python train.py --n_layer=8 --d_model=256 --n_head=4 --n_kv_head=1 --head_dim=64 --d_mlp=704 --vocab_size=1024 --activation="swiglu" --norm="rmsnorm" --norm_place="pre" --norm_eps=1e-05 --positions="rope" --rope_base=10000.0 --rope_fraction=1.0 --qk_norm=false --attn_scale=0.125 --bias="none" --tie_embeddings=false --parallel_block=false --extras=["capped logits"] --init="uniform" --init_std_qkv=0.0238 --init_std_o=0.0 --init_std_up=0.0238 --init_std_down=0.0 --optimizer="adamw" --lr=0.00121 --beta1=0.9 --beta2=0.99 --weight_decay=0.1 --lr_head=0.00527 --grad_clip=1.0 --warmup_steps=270 --schedule="wsd" --decay_fraction=0.807 --decay_shape="linear" --final_lr_fraction=0.0 --batch_tokens=32768 --seq_len=512 --doc_mask=true --train_tokens=144700000 --steps=4416 --dataset="wikipedia_en"
Each number is 128 + 32 x the weight over its row's rms, rounded and kept within 0 to 255. Layers, rows and columns count from 0. Numbers have three digits each. The size before them is the row's rms in percent of the matrix's.

# layer 2 MLP up, 704x256, rms 0.0537, rows 214-427, columns 192-255
105:125099131154112105111098131121124134143079098153123099113149091155140089064160127119113112147085171117123141112104106124152110110153125203101201136103161108099093161136180073115079165110099087
103:199109144067087168153127126177091190090129124118172102120149120120131126140106091087120192099176146164097154104144134118078126111123151164089113070102146088100055187135097190129141178183131073
103:162113167103072111156122151105137064126096187123148148113117159162166061105129153202119159155197107165130135119115086136072107187142149146111059125110124106113134135136049167114142133137067138
105:117201140147149136135139149195145094121160027124140131134044037138132128107080115159133144166230149222103127174129083128150118153142164137150121114131133133100102081142121142110103183119172148
094:110178128123101108168089121144192091159163108144103113131079124155081105114177132120133114106156098122150156097174144103159183079095113109126121153153127097135108134093152162108155116121158150
104:078159114186172168089144214067113125137097115086132119105178082139127126100057157147166118102089134144152145140179124118115140128121142100115159128155109098122103066072149094108136137063053091
092:204120105132073167147183121097123147135125199171109154131150171124128139086105180134072085117181143104153119097119154160107106127146106055064136169141083144107172163144048169102110140097118142
100:143137152160173217122137121095191130129156191109169132167126102115123179154109119107198131085183095183126105100084105109115145060106142110123146075139069108099157145069115163150132159081137113
096:100166084105119166133137150175082156127119173104160143113132140139124106119149064139171093118156120139098102121123121169098111133152109121073124098166098104062149077107174137125120111153088158
098:139086123105133068142137093179087147102080105132176080090112142097099080111108091148131139105115195116041162108150072147158093157114140124073140157105108155167091120162115084145146119192096099
106:089129101131104150153149131139171101137160145111120102092133111129148096113107172109123119133110146097095139092123072051097128145114176123085108144120121144163131063113104088120133085150135135
093:140100117122114148201130121197126200151120108159134096138124134154156139087115077132137096098166118120168112164136107130140088065149127128142120147129115128095122066120135162100123156066105104
091:133107135098135173127113114091055173126141127122177146182103122116116109094099113182159145073158107171164140090104154170107198152055088090158156112078184178125113121179082155137156185088102098
093:096137091112088165135110133168112126104094149146120132105062185183133142125130146119151092122112166176150116107088092187069080166103113100169113041168135203136081080145083141174127134150172121
102:171157138112104074140184130106157173095096111158134072130158114167079151129161140054123126135129098058143125093132157110137179118123087117156163113123188102131126160137144126120112149174082132
109:061122153085071141154095133089078101096074111118189189128098089122118108119115172092136130123095125158096122172215200104132137130108121115105141146188131118094193084117101117104183087176184133
097:155148127082100119151118135074172094134131138103141078091133203061116122168083146108114124069113090071178101103130092180128084091116093192135118165129086116147158129080165092154185080134134103
108:198101112110043090103096116127152132106160188173143108147114108184163125136156122147107115185102114173152126100121165113148116137134133151153146112102080185067126125144124153150123127170177101
097:104130069106154133074151164200086150092130115064148119079169111150154153120164163112119135133128154127168154115171144114113051112181185212104177117070136124125124074120045089080130072168162132
103:142134091086135104171108077161181121089126133149054208190135117161094123115096103160142100179089199116144097144143140098106161080093132140123177060121192137095086084131164083136119111072124078
096:123106165128127153073182172116077156170128117165084152154171191089090112069155092119115065184107132174200088179106201109157094156132137124159166094075109190104089116147175108156062154117136123
104:156088140110166117123106114121088113145094103156168124120163088167159133105171144113101127155132161125150107106076172165134156128138095113139108155116127105105095143135142127114153135133054115
099:173161154113100117119071167074128122126153118106122094129079171116169145134082132127110095119132157100142107111132190142120098149158088123112125090141100224081113160163051143111109198122113164
099:201093185173140104127093179112153139154150156137135118145151130125144145187130180153103153091117119108151136114076169150122190069089146096155079122143173153156138133133119104114107137090137108
099:102137104181074172109101127171130076151093168179166146169137132206201146183094138155147099217183117129170173153102103069061158067116125067099118090088143103145098111145120129136144179097131126
110:137157135126128130153148119169069143183169148122160134137128153108109085104116101092148183132143123120176149129080145115084132134182131150168163139171182147116144161060177159141140123087136192
101:155140146150109136112117156179102093133175192134108165122109112124129118131112084097156132103138107150108099096200087110124159132146169138194157128157149124144136094117032139122111153162091090
100:047101132072118168147132069160107165191148140127127113062150127131116165140107107042162112089160174106167045142111185118077144130199077103108137091097141121117150166117128138137150120122115130
095:119115101102135133119153098158119181090111128134161080160118203150097084104154152115107081093099133142092125138130129148179140168104126109082079126085129079088078127082157200059139197179060112
099:168104115112132155142114101166062070160121143124157110132111131179109180148103095150127073156188164200121149162107166132166121152118088130135123081095168148071147159127080090164091046139123084
098:074162143069177110105102127158097146139148123077163178158100168091102159110142123092126118158094063116157102169107158140110105169136146170190193112123118130104070182152106155101213162134147097
101:115105085153156129162161128113109177110112114191129128087062125101129116145112145062190093063066129153101105121122149091095149134141144150136058119120167176136123166155173121169173097146127174
093:102092182127134111113132109162175174103124147120100101110146133120124073192124164172125181125107137126097065088159086111162102120115144156123122090113140092154138121085176192146125059128155116
103:105163131115153126166103186139147138178146160089109120072115136126066058110151136090129126114117134077128119155205133202141103092151056143091071150136115123140159134103152108082165071158119125
098:103122137085149142065157153100112172049092166083096094145106091117113148125102105207094158091127117106110152160122137143199141131096093154153112088082071125142099133176132130110122119207142090
105:110099168111082065119131107159156128167151095160055129125069131078152067184111144105135100109084088107139145087135143129130103194107078145158116091082114125147139114183143105124164157131153163
097:135140091140133105148122101136142108070198094106127161146097125140075098075102110103052120165118185095152145105135157094142088109169126201116078139180097132123087134082137127127040178098168145
097:100146152146117127173134115100091149101168192119122143133139111138145153091114142116098112178129115176146075081139141146120156106155110122097124103141116151089150163111103183161123136123099105
097:094128108116124105129134099102083167173096084135143144075120174166113154128155160086135099218132195092154145105177129044146185121120079131167147156065106105109176127104114120152111098097112121
103:134113158149054137095113085134148193159140087106112165112080182159156090123114126112161059088073093089155108133151143130152143139147152147177123097102147125100162111142063134080110146135176101
102:170163149100099137160057159154139123123125132165126087140177146177139116113140135139111124137097113145124175136076147132073063142123115059091077149119081127077057135118129169116119129108096086
105:096173158116148128092076103169157134167127126148133116126145157158156139121105158172112115099168154132101139133154130059173133136152174130155165107097111119096130118082156054190102112096130124
092:101137107159115127145124075127129091124210179178142196114112154127172146155116154153124105115168134191102140144140170186116168128143090119126141100124050103115160145109137139084128135155026090
102:143114114152097169130094096079155122078122168118089159105149132120174103062087147115116068122109142116181155109124144117134109161171146146144170140115151136096142182137169092157090053130106142
100:156087129117132136122161120103202112100144108050103037147141138120154134128126130151156200140133105181081151130127122134093134147101095158114130109162132138133092121157184147151090128157176164
098:161111118152161116133140140161205095122161109135200138163158082109090144124150105128146115116159150137034124152129072128148131136149068169070145054136128147118151124106155110098131165152192154
099:089153119142151190164043139177123074149181111156177155078085099138102180135088101151132101123150153160085193124087077132107173138140086124173098103181087130118146137123096058128093150124172183
101:150077129066057046136114108105092138059113104182171140153112136176059152145131082085141101133098104059089150155097120172071160119106081108117106139133132094102109134072151145075123129173112168
107:124149135175101106161114077093123096136111198169066091181183101160109071129124083081084063151097141102112136106104175130102216145158124068109118105190160156141155130161146153083089133136135116
102:132123104163136105131136133110073073091150137110092123101110162129152110112132083187082188129178114145114153154077107112131141155167113128078110063133088138160107132175084173143132164131115146
108:135106143086148145171180154157104108103120188124113126145129134039155118141128112121154132068058099101151149170155152187107163164133141128099102114168165074148125127119082157152151066120091129
102:148097095120150088140109159182139120049152106100164104132164073069164130133099120090054139121121100113132149060089106106124066058120181127126142175134126090160106148126178080081107119161111104
099:121098122155130094119119193141097065117155096119139096143092102139150079058118136163138132097109190146151122083105152107075121137077123136127202132121136127127117113142100115133131137146211137
101:078177194092115064146112101081163080162112138097118108138089112127121125099136123105070194110133124125149122122159140165101182096191079115124151087157131100156196169100174156139119101186106142
098:126186100155150158120062126178078067153170171110108147186114119100179145133089164138144138166184160091148113114120169158107154108108177174133118204158100162112145103094124139075115105122070135
101:129123093100086115115076141082114052121145179121072156110088141107167108101148143086113153117123157144153136085117152131173092147158113135116146139109128085110114194133192152126167123160161039
092:172162119134149099177107119086095206141076132148158104110130141159134100173109084116161171061131119181085101071187114161066193151087107150117156107177170138195097059118110154137146134066140179
103:158113106094142133090159154179195079111130147081083153078137105097123110130106166149175089140091067077093135140127162098114164106127090126153120191144154163110152162108129177174167112134136106
090:196147093133153110217156155127096199098120086100130164168113111150124061153197103160093124108150125147105140114139123138086138141044110154098147091170127160105116158126136088107127093087081131
097:140116163152163166122092186141162111157130105083062133139114098116156130150072104167159136153156138167118101114085111129150119136137118131157155126116165184152090112151125130129109156119148063
098:122096149131086129114134155136166157138177149159122129146160119175122185139119108041154049126085114155086168126159053112089091122095100169131083173136169071136133147119135151095162165115127135
101:135169139089150087095101107145154102144162134093101140070108086119151071076161167109104123140114069135098191159138160161086062123110113150077127175148155104136186154165166097106154149082144146
102:170165105111047116140145109088134108094128171172157075091109170134152045185136140097127105130106087089175177108174163032150120103128165085096115091121100127116073117104144194188079119129133114
098:161140128100089131146085114111140167057155079137159158101139167093170186144190135086095080137130130143140108135146151182078139088090104132082179122195144129130117116076179143060069105135129111
098:180118125154112134140112160150103137193123033139098178147118112194139146102177147152142242158143112139179093120115120124163108112121093149133107104167159081176125156129098172128147083107163163
096:142155088139061134143145129078158084102097182201063084122127163179187078145072119134103058201110097065146093115115123125164102121153155114158065128161072185087151140094092141111073142113149139
102:128115088105082071064160130102119114131118066136096137132194124193097118131116100130158120178097077132158128162161117157172100175110141104093124079107170090120106134174162141113157090128155151
098:141142125112137105086162110185153125188161129111118117139133145163094072132194079150093177096106165090101102128134058120126098152168132137104096097049085101114164086176123092158129177127127123
096:196131155094141107080147107070143147100143133113122132110058121167178136112117111097171138121137050099118114055146125104068182148108095138188153139143086123127147059075109157139124149133127131
095:116175143144146136124049183138148133082112073120150133129118101201109160070128139153148076112171132166216160072167118109130123081184121111074058120104082091113174051113126150107064175168143140
101:086138098146173146173142117193115152112175147116115187106078202114090095169143128069150147187133125070172137082151121149116094104126118185136157070146129134076115132144111174109216131089107173
108:137106140147153120131097097133107102109131128136091146108078144083126076177140107143165137110144192119174110083130180115103034087147190185110161140119139141164178114117123144151102135079134175
103:122148069136171135162108103150139172116141159149106128141138117101127105152123137183147131137154135119087186100156133147099168078129115199108156129112072200211118095085103114147099084176168078
093:191084125145128068104066135115118135071128044145107112120118114143125152089117150188118152121134146125113079135172138133124117065105194134134101127084103121085074080076132128189114171184093088
094:128135094110113161159151122157162125073129118142190179153104115143184136075169088131150124116151202117139114154164099098139141150156157162135161138106117173123128110152158106091106148143054159
095:100166104161153123143130195089135182127176067168136196113056138204140082164118125125122118065147127163072080130134129130129168125039154109101095126105174160112127089133106122088079128074103131
096:189181122136121207111090179189109095114131124121098105140047137105099192122105124169087133119102143126132161121151174107116116140143074100072122157149166120150161128160117155090151097129153128
102:109079183098101171076153145146125127091097125106088143144121096124096127168077141153154130114192110131152150195111131109102105154083098125144158138133076117193150158122092096139128117142175137
098:149120175150099103105141129146131154139095101099108170077150107184143136095171141135203132147130164103190165152140133135077085122090122095164108137115066131090138065099081156159183128171103191
099:144102092115168103200152130139138095117100145095126087099133102211163130112080131122156112207127109174104134076103124061101181149133107133072122053150121154154147117147178086154134114146149131
105:107082137152116180119139113036140169176136146105081125147151101092155071174190143154168074090145157148089127122126104127089133152123178090169120076145171143178126131128129168145119139094129111
094:154135141112203102126143114136105147155148153128182166122098128151145110124133088113149101151147097133154144101146144123179149184146109140139164161151168120129134134106144131124097124136143161
095:108130127059161115118145134105077132072115137084065136143111144181162162141128133115173148106136089102146137111075129125091156164136178172119141115132129134143151170116107132115150168092165195
099:107102125151169108090107179162146159108141067144163088128185186168125106151107111112092166122143103118135124095142112133158107158122115089133181134125154160121064068184078059113170134087092106
094:144151116103100184146080089116085215118120107136152159145152108143192109186137130169057199145170109141116151164151170118138127076099163148120182139119157177195121115129162102134095139165177144
099:144174162109142188101156221115126155123147100091080166166077061142078151091087126160087181075178160158172120115080131157123103099094109122055117063151156170170098142127127104074105175104152091
100:117169112090165125150098085081101145127105066118110184159085173131119119105115139146091157143099150084143106089133156101147120113132112132097148132064094127151130075172152100136110124139109131
081:183148104198175105105137174076193128135115066160099149120159102155143064160137092122112121068097099143152120142161136103165091175141155107131094131089123158143082132216108062112169123097085111
101:211140141117152157140082079105117103132129171168116065147137146171142085139148084162126127151108139114137128085124120092131122145115136102078114063166171136116078136106134216091075111141132129
078:084103107097190170122196119117121128129069161135196074119157096121098107129112130143079162127140109160093114130164121086141171117136115145168147156102143098096150116121187166180117185082148092
101:169137139092094159137196102126108101118140092125156131098186150139110150100112090092111148120063181071123139129178118067093129232148058092156147150095161147133089195183176159142162125153113099
097:067148143131100077140107057086164106146169133093096081146123164049187129135088132141095114153195122160110094178171176108100155155183157151133204126102179141109140124138169107135155109116131167
099:102121169142102122123119148141168112052151112084121170141135097088066158183148132116049108093172149166075152132143129114054093146157134125117151204080129205139161154152130127139106113040136133
098:126163114176158134087106106154123107168121082143081107162147075085103163164114163166201127112154165158202136102117143166164148165089107155125139156123134129175120072136157125148177163150160141
095:149122129158098112172129111105060151131077079141045118199087119146107167098133183141153077148112129145165214161066116143100111139144151119193081076082120144095124145130121167098107086210177161
106:181154116145166086154153186113104095080131153123168137151172109150119217092141116105189122193113110076125085157132120183083129180143103132106113133100145155080144134126151149167152110167160115
102:088129134158156110124168136147140134110193141118116144108151111134117109213229140130120201116116085161115109106116113097152129180095117138156122103122134111146072126116199152162166109061106167
091:107124081081129176134110140191117111156133102130091089150129127143207116119163090153118134122099148116123100056045136185117118129119130130082115116045094187120117096129095136136170138113135103
101:095143166121163183086137138074095131097123141089132168113149192056134085123103166107109139104204073106111131133122093202097103183103047123175130161168134133110183110092158135065154079144117135
105:131140149098063131115139085170137170114046120141148122130126152152149190124084115109111116167068118080089113168117085077098166096085089106174155084064147101109103163124123130172161138136085115
103:129130156109162132134164116130137160162124125083123117119155084146102112153105101134070155172058199093162165148055099110125103151141144074151144140117090156136132169129073088103150087061168117
091:190095128176125153116128135138115140114123166118109165172162092128109147145170153062151112096137153220115164113112122182134130124121126139121073068107162095142107155187112133137080114118134138
104:157147069086117187108164156062106126139105143112174119165087086108159156099141101107085122119137146162111116067086087098081169133127166096074124128147099133130152154136156075148102111108138157
109:068194108064138150090135148189089146084197146135180124066181109183138095137082111163176177125158166157189121117080095151149120100144127080112108147083122137128084159065111089107122110093134159
097:152092114171126158135121141068116136099098137151175174145080131186069097143112189152089146068178130140089103087143189111079101118078162120089135113138108154142151117182139108136157069062162157
097:090093156114148115122103104084090167133146092083094110187140058162134136166115074130153155123079105176116138217175098120152052135156091126123097134137157111147121110128152147109138196170117103
107:147114167077047100130090086116075114134096122146137124127112157131180074156167179140116071154101200126095078091112138144126079118117122096143112127113139110155113113111137090099098083158120105
096:142121062144080099129117181145132121143111124141113089133216088086119157121156135096043151103151163091121124168143145124107152077153124143084095151158174047186107154028149103174116119122124139
105:097134142120155086124101153159138093168105060147137128139130163132140146119132136099134144138136147063175134155139175155153117160134133146102095101086158112126123131104123123087125132170161113
100:155169076113186100131179146097069132134163096134130170129098109107167174185090137126157111110129154072178130128157151134118082122108120100065104187101077187138141075148115117133068117114175122
100:137124107135164134168178123166138088128187175199183085137173183133172094104134097174173145151125104149115116152137152080137141194167148146143171102102060118133092148156168134178143130193115169
094:129155114081100138113190132077090127166141157134129112130131187147138121132165162126131100147130124158165110119130071137171128147143077096155177110113043170084122113153124179190104153092105093
099:107098141113150161111141105109128128140147126112134156178110193095170153075156113084132077115088100148140159126115152168116137148163156105137100158159083083145122128158155131149026157148125096
085:132119130182143156112177121090083112153108136146146106101138137061052132114137125139169072137116099158121087153147073074107147160053132164164190117118166155089124136108104152146184113168120138
106:191109131078093103152103111142153134078088132193115114087129134099131174164152111060166103123083104141087204064113152066158120170152122099135093166111090160116149114101127091146080073118123126
101:189121105135127149081208126116035116126095132130173123126158122189141099056114074141126074160110095124106156171122134143150159157187067108109142076087146193084107163149105151166045176151122140
104:166122094138162124103139160185137146132162155119114168174159128140115134120116096117132112106110133132177087156146067139196094085132148101078093154140122133113150143111080075173113125075145177
097:110093126172136181169132208100085129129147137135159162144149096089097117134085151153135114138090168146097124102077123147100106102110093138109187149117128138045105140109131100153117143044121123
096:110119143143164133096140125107143141186127149116102111159110153096133107130097163154114134100195121136177088118156141112201101144116162112101151156087136141117137135137176118124206094169131077
104:139103090151080197166118134106122172143134164101134096185170114142143176114159143154153131081179175094213125109106183177121154149113169185158105115075121149150105128100117159141087121140137134
098:111144136102095163136107135152178123135168089175133158091103153148161084175114094128129138124122174122197154156136191141162118137176157153142137144135136136092142157106116177179052140116146115
094:117174145078083090117146155083163101185202130181103207129148146112163139180151097102100132120145161073145153149085153140132092156148109112147115140120111167137101174146101126176065101132088128
102:096147181154113059148176080135126123187153106117126164109124097090108117130107160140101099158128075177082097197142059120120095148092135196150138177162097112145111086099129142083116112103122100
102:133108103093143194105143106139156126087137222161142127095113164059130106209104122114052132193152147144070060191158108165148161128120091083090121104155093133102158145145149065117101165141063085
102:138142106158117109155131179114192127085071162086061082176133154146107184136129122102100121142124139144093066137190089131112121159152162166143173119146161093143111098187148081099159109119097153
108:126120119164138168168117121183118086116150113115165097168157119085093118131142110136091152144134126096140090124148147084132112177118134103115181157133126100168187107138161081103139167121101112
093:110147100170131199110145116120158153140179104079109108123150087124140100123148078110083120114191131063113137118094121151121113207141152181165164124140135119130131142159150163136133106160124131
104:138080146162134069086165122126145106137168122121155153193137128089164095143101092092165134088136143133119125075155138132152084118133124169120139118077123113155149145091139118135177173191153059
098:170136126131119112089093077142139152145114152169108124111106141144124113055086050103076157085089159089176106129106085134200137101147101098104120130165126176182091113148096148231101116125164109
103:155149085148126084121116102207124133142127137129209109170153159123118105143135100171140137093106148154097132101095110124150130182109097124157166123115072106145136104107131163086070114168141086
104:105117158149137116174167154139143185126182189120157086152106156104102108131054152107073159132154115203194179170122181057107147156149132096170113106186139141147142126115181103110093166154086109
095:173125125201114153148078105117095073107142101144125101139113097138074165163165124104136165140115063143082089165063195191098090086086131107128093164112126089140120188141139167081169150146098160
096:122127103109099167100144142150105111124149176126134100097142134112110076113096135085161138201166134094084069151095116162134093114126079190096126108168177166138097112137202173119098023086119098
105:151142128085074141119183189114148103164129127117112148133109107153085159138088179128159116172114161137160116073147110196155127179109143175093107117139160098184121070133070059147058144078186117
102:158110094104115117142089162148147098062146149156130154149171089107123170087147091101119173148102099146138086189129119142134149193127114159103099125097161108146141150124159163069144172124098134
100:168110128096155104121125102116124138122124162162136149120133084095129109167183071132102159078149140113166116104166171130148104166137189112055150124124153122115181109190116131141146069119104096
101:142170071069132151131099145180155116082119099076143129159112114097157128113125099123146142098115056169173126147104140135132112146132175096069174146082149150119153096158165121112109172085124198
112:107133081141115121102134089121066150144181205130134128197151162141150117096126019124125070129141123154128169098166133159119084132167171116123128070122082223140141092091114165115064171145154131
098:143176100128144098168095107121144114121195119120122121113133037105142111132128106125132098070138197146032121093154121092101187111166174141138092126167160141141158136121133111151136158139156145
091:155115200129183098106182161088143096142095156119137101126103115092045144102079151139152083109031109089133135112131102112183109168113081148179085106161148077107150148096127130093192042108148109
103:086171184181187102064154114110163170181118107104168110196125113108125145142125110114211156092181126090166058062206062170124152082100149101123112143128118093141167133072102105162115114112120120
106:094149131202104166129090096068135118124048102139122118157164111144162185115099106167074103139164121145112123116161134064150147208171157175140139156101156068132136154148108113101128107139069064
092:146106102146144169138208177134162045105133116118131119133140096150108177108158116083147152073135166168129124192140143077106154158079097107144090142130145180140138122077118088062083107036145143
097:168073180097112103152229108109190139160128130118100083111145151054148117119173134143154138160069086173122132123121110090148134168148160127104195048116120179112105118182141165176096100151179077
100:181132117145141180113142112115146093118131160147103099093152127154131187086147187087110109136143115149132121098114181111085133172087148097131102104105123115107148106119111130127181114167104108
105:116077124151131109099144135080064152122087109139083126167143206128154069112137151118147096157100150142122183174137125154134143102167065130166083149110111156121079144089161124092152130160141171
102:171125121164108186057122108060106119137131111141112148143148127122134107186087149058083134115168184095130128180178114126137149099150144150109118157132144091158183111137117126136133082144086113
099:107177096102205174114162105117128116124149156109152078175140084123130143093141087138131122135158060109093125178094124187098235111176086134060084147118109097119109125066176166127051130115120148
103:165119179149164133144106117096142152109119089134106165123104095201147161173175118164184195067129135198135144095118087085130165051092169076129170104151122138092141131135108138120133126094105110
097:143174139150130119104117090097138109159162075145123144156106105164103103234150120156201134119146118142196154165179154063181180158093152113123126153137152136133197059167127106102111138096160161
101:076154147098105067117118121116095196098144084205141150161090084155124154137094096112086124140154088156162130084143135103156123092075138111100172164158143130145189078105182058134076129116116133
102:133184106093144183101102116117075109156229085122185114143154165090174166058069167111184090153125132103127114152093123154141112111184130138083163087108152162119096129115138174109209124123139131
095:130121164116104151120093139111131162129136168184146110069132121157108123166104127100113146111092076086120112096150108162120168139087092056096169083089150135122118084135111165135119102150107150
101:183152126078101146155155130173183124150160167116135098116179132116173052098113116119151140118128158018107105156170077175107142131166147140099162113118188138184170119177072098119149087148121082
100:171122112146142143134148050091184152162084151135096061124099161044121159140152150160090133123144117101135121131196109153105155107090048109119134148208073148132163090097097055129103107185144124
107:157125049134114091094078150112124114141117088105065158136089071159151185088149122140114194082154153182198145139104064119144128034142100172113144098132146082137142199089145102092107142143134153
100:122172179174061133155138139073174128083138158079148122100116115132145165137115133131099071138191079150142126134145141144076111095174147134137123100161123130118135118125129154115107126120160176
104:094148149173147138157131187103111121128122161135120184054118142068163043107139165087094126112170121098164114180158075118109131108093125126136149208126115143099159153096111121112176079095074110
094:077110128147114117095064188097092062055128104111136114189070086157124167066100169166119119094141106147137137107130157168107095183141102227179120154117083118126123081185102120098103091079102160
107:164127147115111121098120126126118164166087139131092136162163119139135142134161129156124141121120183132128149077166184148127104074146079122083079100103096160154115088109121105144036127077125103
104:099139142095116137164116123144144101080181109158178130102155125068124101149076089169190063107089184145107154131080090089125146160149104134123117165138146184109142125142155183124073152101120120
100:153192067129094125129164119169154125136158140145052092085131084103154134160139155099113174132065129096125144087155108174134123109132164111128108114147136182149079093140225118132157114133219172
105:150114117136125110119122146153180134205175093126113075134214172107184139128146122102172183133091141106126122118096063099064150084134074094122129150153065125126105147106134106152085100213107112
107:128115144140080112123111112146190041127101140145148082118118155106097120105133174132121117225149171143107074132106168141157102192175121154138076131156110142107174084189052184159098162166145134
103:113152126163201145110081144114162154183175146130172172120145133099202138162134120065084139127155093085109146054078147119110143138152139102122106131090112116194089150167132137174151112140149128
103:133125077085148078158086107143150158124149174116090128086115104077160144124172073078135114184035131128188064147123104109152157137160111111195113053160158145104129107148114150164155177132111163
095:078130048152139158125127103125155170207124197134140147090119181192134111176084140155130193147103145115136117164116121083121134108118064132183146074148149098137151098075079135138128088158144147
096:160111087151120177202151077149131178094153131118115142150082140130127182176119154121070140174151128136166146127075118148129135035113097106146109151149111112138190133113142095100124131126093136
104:099125087121140084120111150094149110147048105160156105157069160120097144085110105135131174111106097138089106178116187115137121127154166120170135119129092125129146107155139112109189116113152103
098:096131117137166096140126149144103116162156089074090090171211084120103119176106137125186061072163173138120089137140127164200092111147173192119173124126114161087190110116124166155117151135132143
106:113092164168091107177118101060193187116087118120178143128092117160149122123131175152184140071105070184158132101080091120068191104108180100118124193125183148166156192142167115088126157110104124
104:127099141169106163111137089095168162184101146133170141135132142157138131159172161170137123117113149172182192080110174108090141079146107084187115176117110175147104145109126147080094111154147157
105:144139120154162156185163077147150121126094162146132176174079162126150160158112143079152091141135091207176107091079128159162154151122123086115150077110141147132118134140182093096180147079095076
096:124143130159103115158138108120126130150119115127119127140172089176128070150145111076155091124141113119200140141157180106135103141133153194145109112128086167062136111087149122195130090072149130
093:110175138071137102154151078103171085083081127101146166140110150107129090150087133097153086116146178101036139088155169119142145109121149138081177100111153175170103126101135130098121156151110117
105:147069171175089111106110133163097114124086176095168111148120164097164061140144088086117086103093105148137137146140169150183183111149136114139073110128087163067144127101067130088143239092113176
096:103129093158112152140096103134108068121167145158124119138125182118100147156089089159123159132053113078140166177142160091107161119117143160152181155125063151090109114157109062153098115128135153
106:095178149132140112133141145196115133092091137197134245139100075119089124155135082099109125121211136139149065095173104150154115127075158126142154088142133142135186092176110111128104129131121142
109:107183038115168113100189126087115114100128089090174068120101121128128134087126154140104128127124136189114142076112097075145116088139146152164141139120119176087096100158080103166091113133130124
105:157106162120142148135125139092156104152136151103160136156075128139173155148105132108165134161131203094166111111122105146086184124093160132128147107134127093210080121152099175121154106119111147
102:168149120109105136148152107151108193133084103166192181157154171150139166103126138138079118148053087067164096157136131163124118104127157076104138144148137115129103074066083143130175122100110190
093:136116188129126130170131208155150137064137151068191184136134115090133124153123069071141169097138153181154153125127163139131109076117117096133117120173167073156179140127163122107081133131118210
097:091077097179102125151175121124096091134141132169078161132084110082148102085137166180161129141103145146164159097167163159110093054134093154154066108158119096164107117134169149104118109159096141
094:128164069106128109158088113143153081037085005160148106155098112159134104093152159127106110144130127138139105141080137181157142127114116130137129187154095142113191107079122119144106172106179103
086:109152147145133136130132104079079100093091165140108152098152171137140080112066143120168063103104096097156161084202089109135149158201123132066095137215130124148111183118102165092097117148127161
094:093127076099078095164126084143161115113158152140059104104130101148168124140079154149121069166112145152158138136121174137119173107185083135234153134145115052080076168121122131126152119159089131
097:078141127152136114127082068126099080083114138206147167109093128119163080217178177152145109084138094118122123111142144068183123104105158090166150187154119093146204134116179129142157122183124070
101:158119175080131098104128081187186166113177146076098134148151122173135128183076091129159096149135153106089144154164111156172107169141132091124149138088168083099144109166075096160128117101118130
107:139117101112123098140072105120121109120140082101119153136133174098180117132140095142120133099131127135174170088165163136091150159162193161127098178130170101119102138158146157173175123130110173
110:178097135148095108132087166113136139061140135089112124153166109137132144068163140105171064151149117083150130130132089090136134092123093122107185165134152196088143109168095148140153123125100076
091:105111167147151124176145119159093065125098098111135093145114138099039143105124140118119114080115155108172180135173144138113108100130042146205144168126154135084119106162073129124187078111136115
095:114140154099112115138133108172133114150198063158050109152130113063147123149109142074105123106153131189142122057195161098125149150175117119119162156145078179152169090142129104102067131055131138
094:154123148151143112104135117134135118066162101081089103145113076180115116145110109143077082149126123125076151135119120138152208119165144102135085165103100153102105099200130101093155057155162127
096:165111123102144133143042097090113094150111148103100059076134100126197181105156136119114149166082161139154152099122132095134091163162125196117153096115096106098097176107112114144140149099153136
093:093101127155115105118131127194201167166133116126058108115137125125137117130164201093171081159061151087165098082119040123095145091149155177173064113148098081170133126113149066103130094144127152
104:144153119076159167139111168130106097092181117069129119121103102173115172136127133133176075129149120122156156093183048102174130077108101123147137214108149074117201091170161147091164142091136106
099:147104199103100070112128131152138149093148216136144160118153103156169099106173139091132145122097157119120163104117142134108117105134105154089045204133214150115149158132144119142128173096137176
096:125118109118173130065104125108177131139105091172157102129123085036099143126160145131077191062198132153155105120196098114143144189092126126135203063139196144152122143180085158127105086123121113
092:123073030178140188148102078059144123118093111097053071167055097142185129111106171125085147090142191099113122222095133161141152194104152146133100074132130155130113106109170082131171097121121116
103:157151183085121064129079158122144104130123020139113140101083125153136146156150119181160164108147156111098160104130120154124114181078119098146171120080112115108129187123107179150115098135157128
112:111148154120082174138123131107121128139158120085136118106138096111171155123161117103155160141131110094137058159140156216088123134174085077152093067179149149152115096122105162108125193136126047
103:137088174093111153133190117172129115154104116086137172064054146122117109088121114135129147143123064102106137147118096095129128164128115192147093136103156089154140109123111106183151084102092183
108:116144119141065104095097124073157111134162102133107136114106171147097108127144146100113102182159119141068153185120114143114135146201118139137100125125136122124171115152128140120116132156121199
100:164161175223076093088141113112078145125128163116081137115122141097120147091138088103122133074110078098131133136108133075129156144088180093178133099178122042160120132105158104113131074113049155
103:106104134156148175088175111135080112125126081163146117110073137120152113161116139131162101126134145104080148120097171111113150096118079136055089135108156123096114144153166145096148177172145110
097:150099129127069141135098155105100143064127078190110119113051136201076124106108092149120080136129180137097156180032142177114136102195127058108120137160132043086094074154102126080088123180098113
105:136113169099139104155072094143085109125148093136079152172125111089113190122153143149017187121060176192148178068127169085145067146111146131076131106139116099196147121135135123159097139100130111
104:184108141093142134099121128137121126135097184119095065156189097088111123096176123120158162073096137102152152152158119100154144124156114110096135133055148129152123195073133156136125090120121145
101:169128138094119154050122088129151187122138095139158073112110099071099104148137145096166145097098139068184155134177140122123163092053158142100100179136189111134121166091138141204160089120114155
094:150183109135117127120143136158157131144149087149059161121148087132146135157179083127073152097113119137153112119178135122128106119153088092094108247123144131113164109080147155102101149126078153
110:133124151077068118156200122112018087099103103138109133109088135110142137120120128150091091118132128185151163163102087149129128083162140097103138099116129104161109154158173160147133108123134074
100:123110094153176102139174118110060090175119112124113120114096143089091132158189137138072167175131170114127167115179170096143113127067136112140116121161098101144174104138092133137097189140106116
094:218114126093124151115147060088130174142130144082131120134108174123123125102238126107127118113107130097105150073088096109111030131134143090157146066146137155147104138112129156156141198172127101
094:102146128084100129076171096072080163111131154139109115147098148101134075121075162131116107152130119109094156134125139115084143209193111141121149169099175113182108113142184107110126138121093118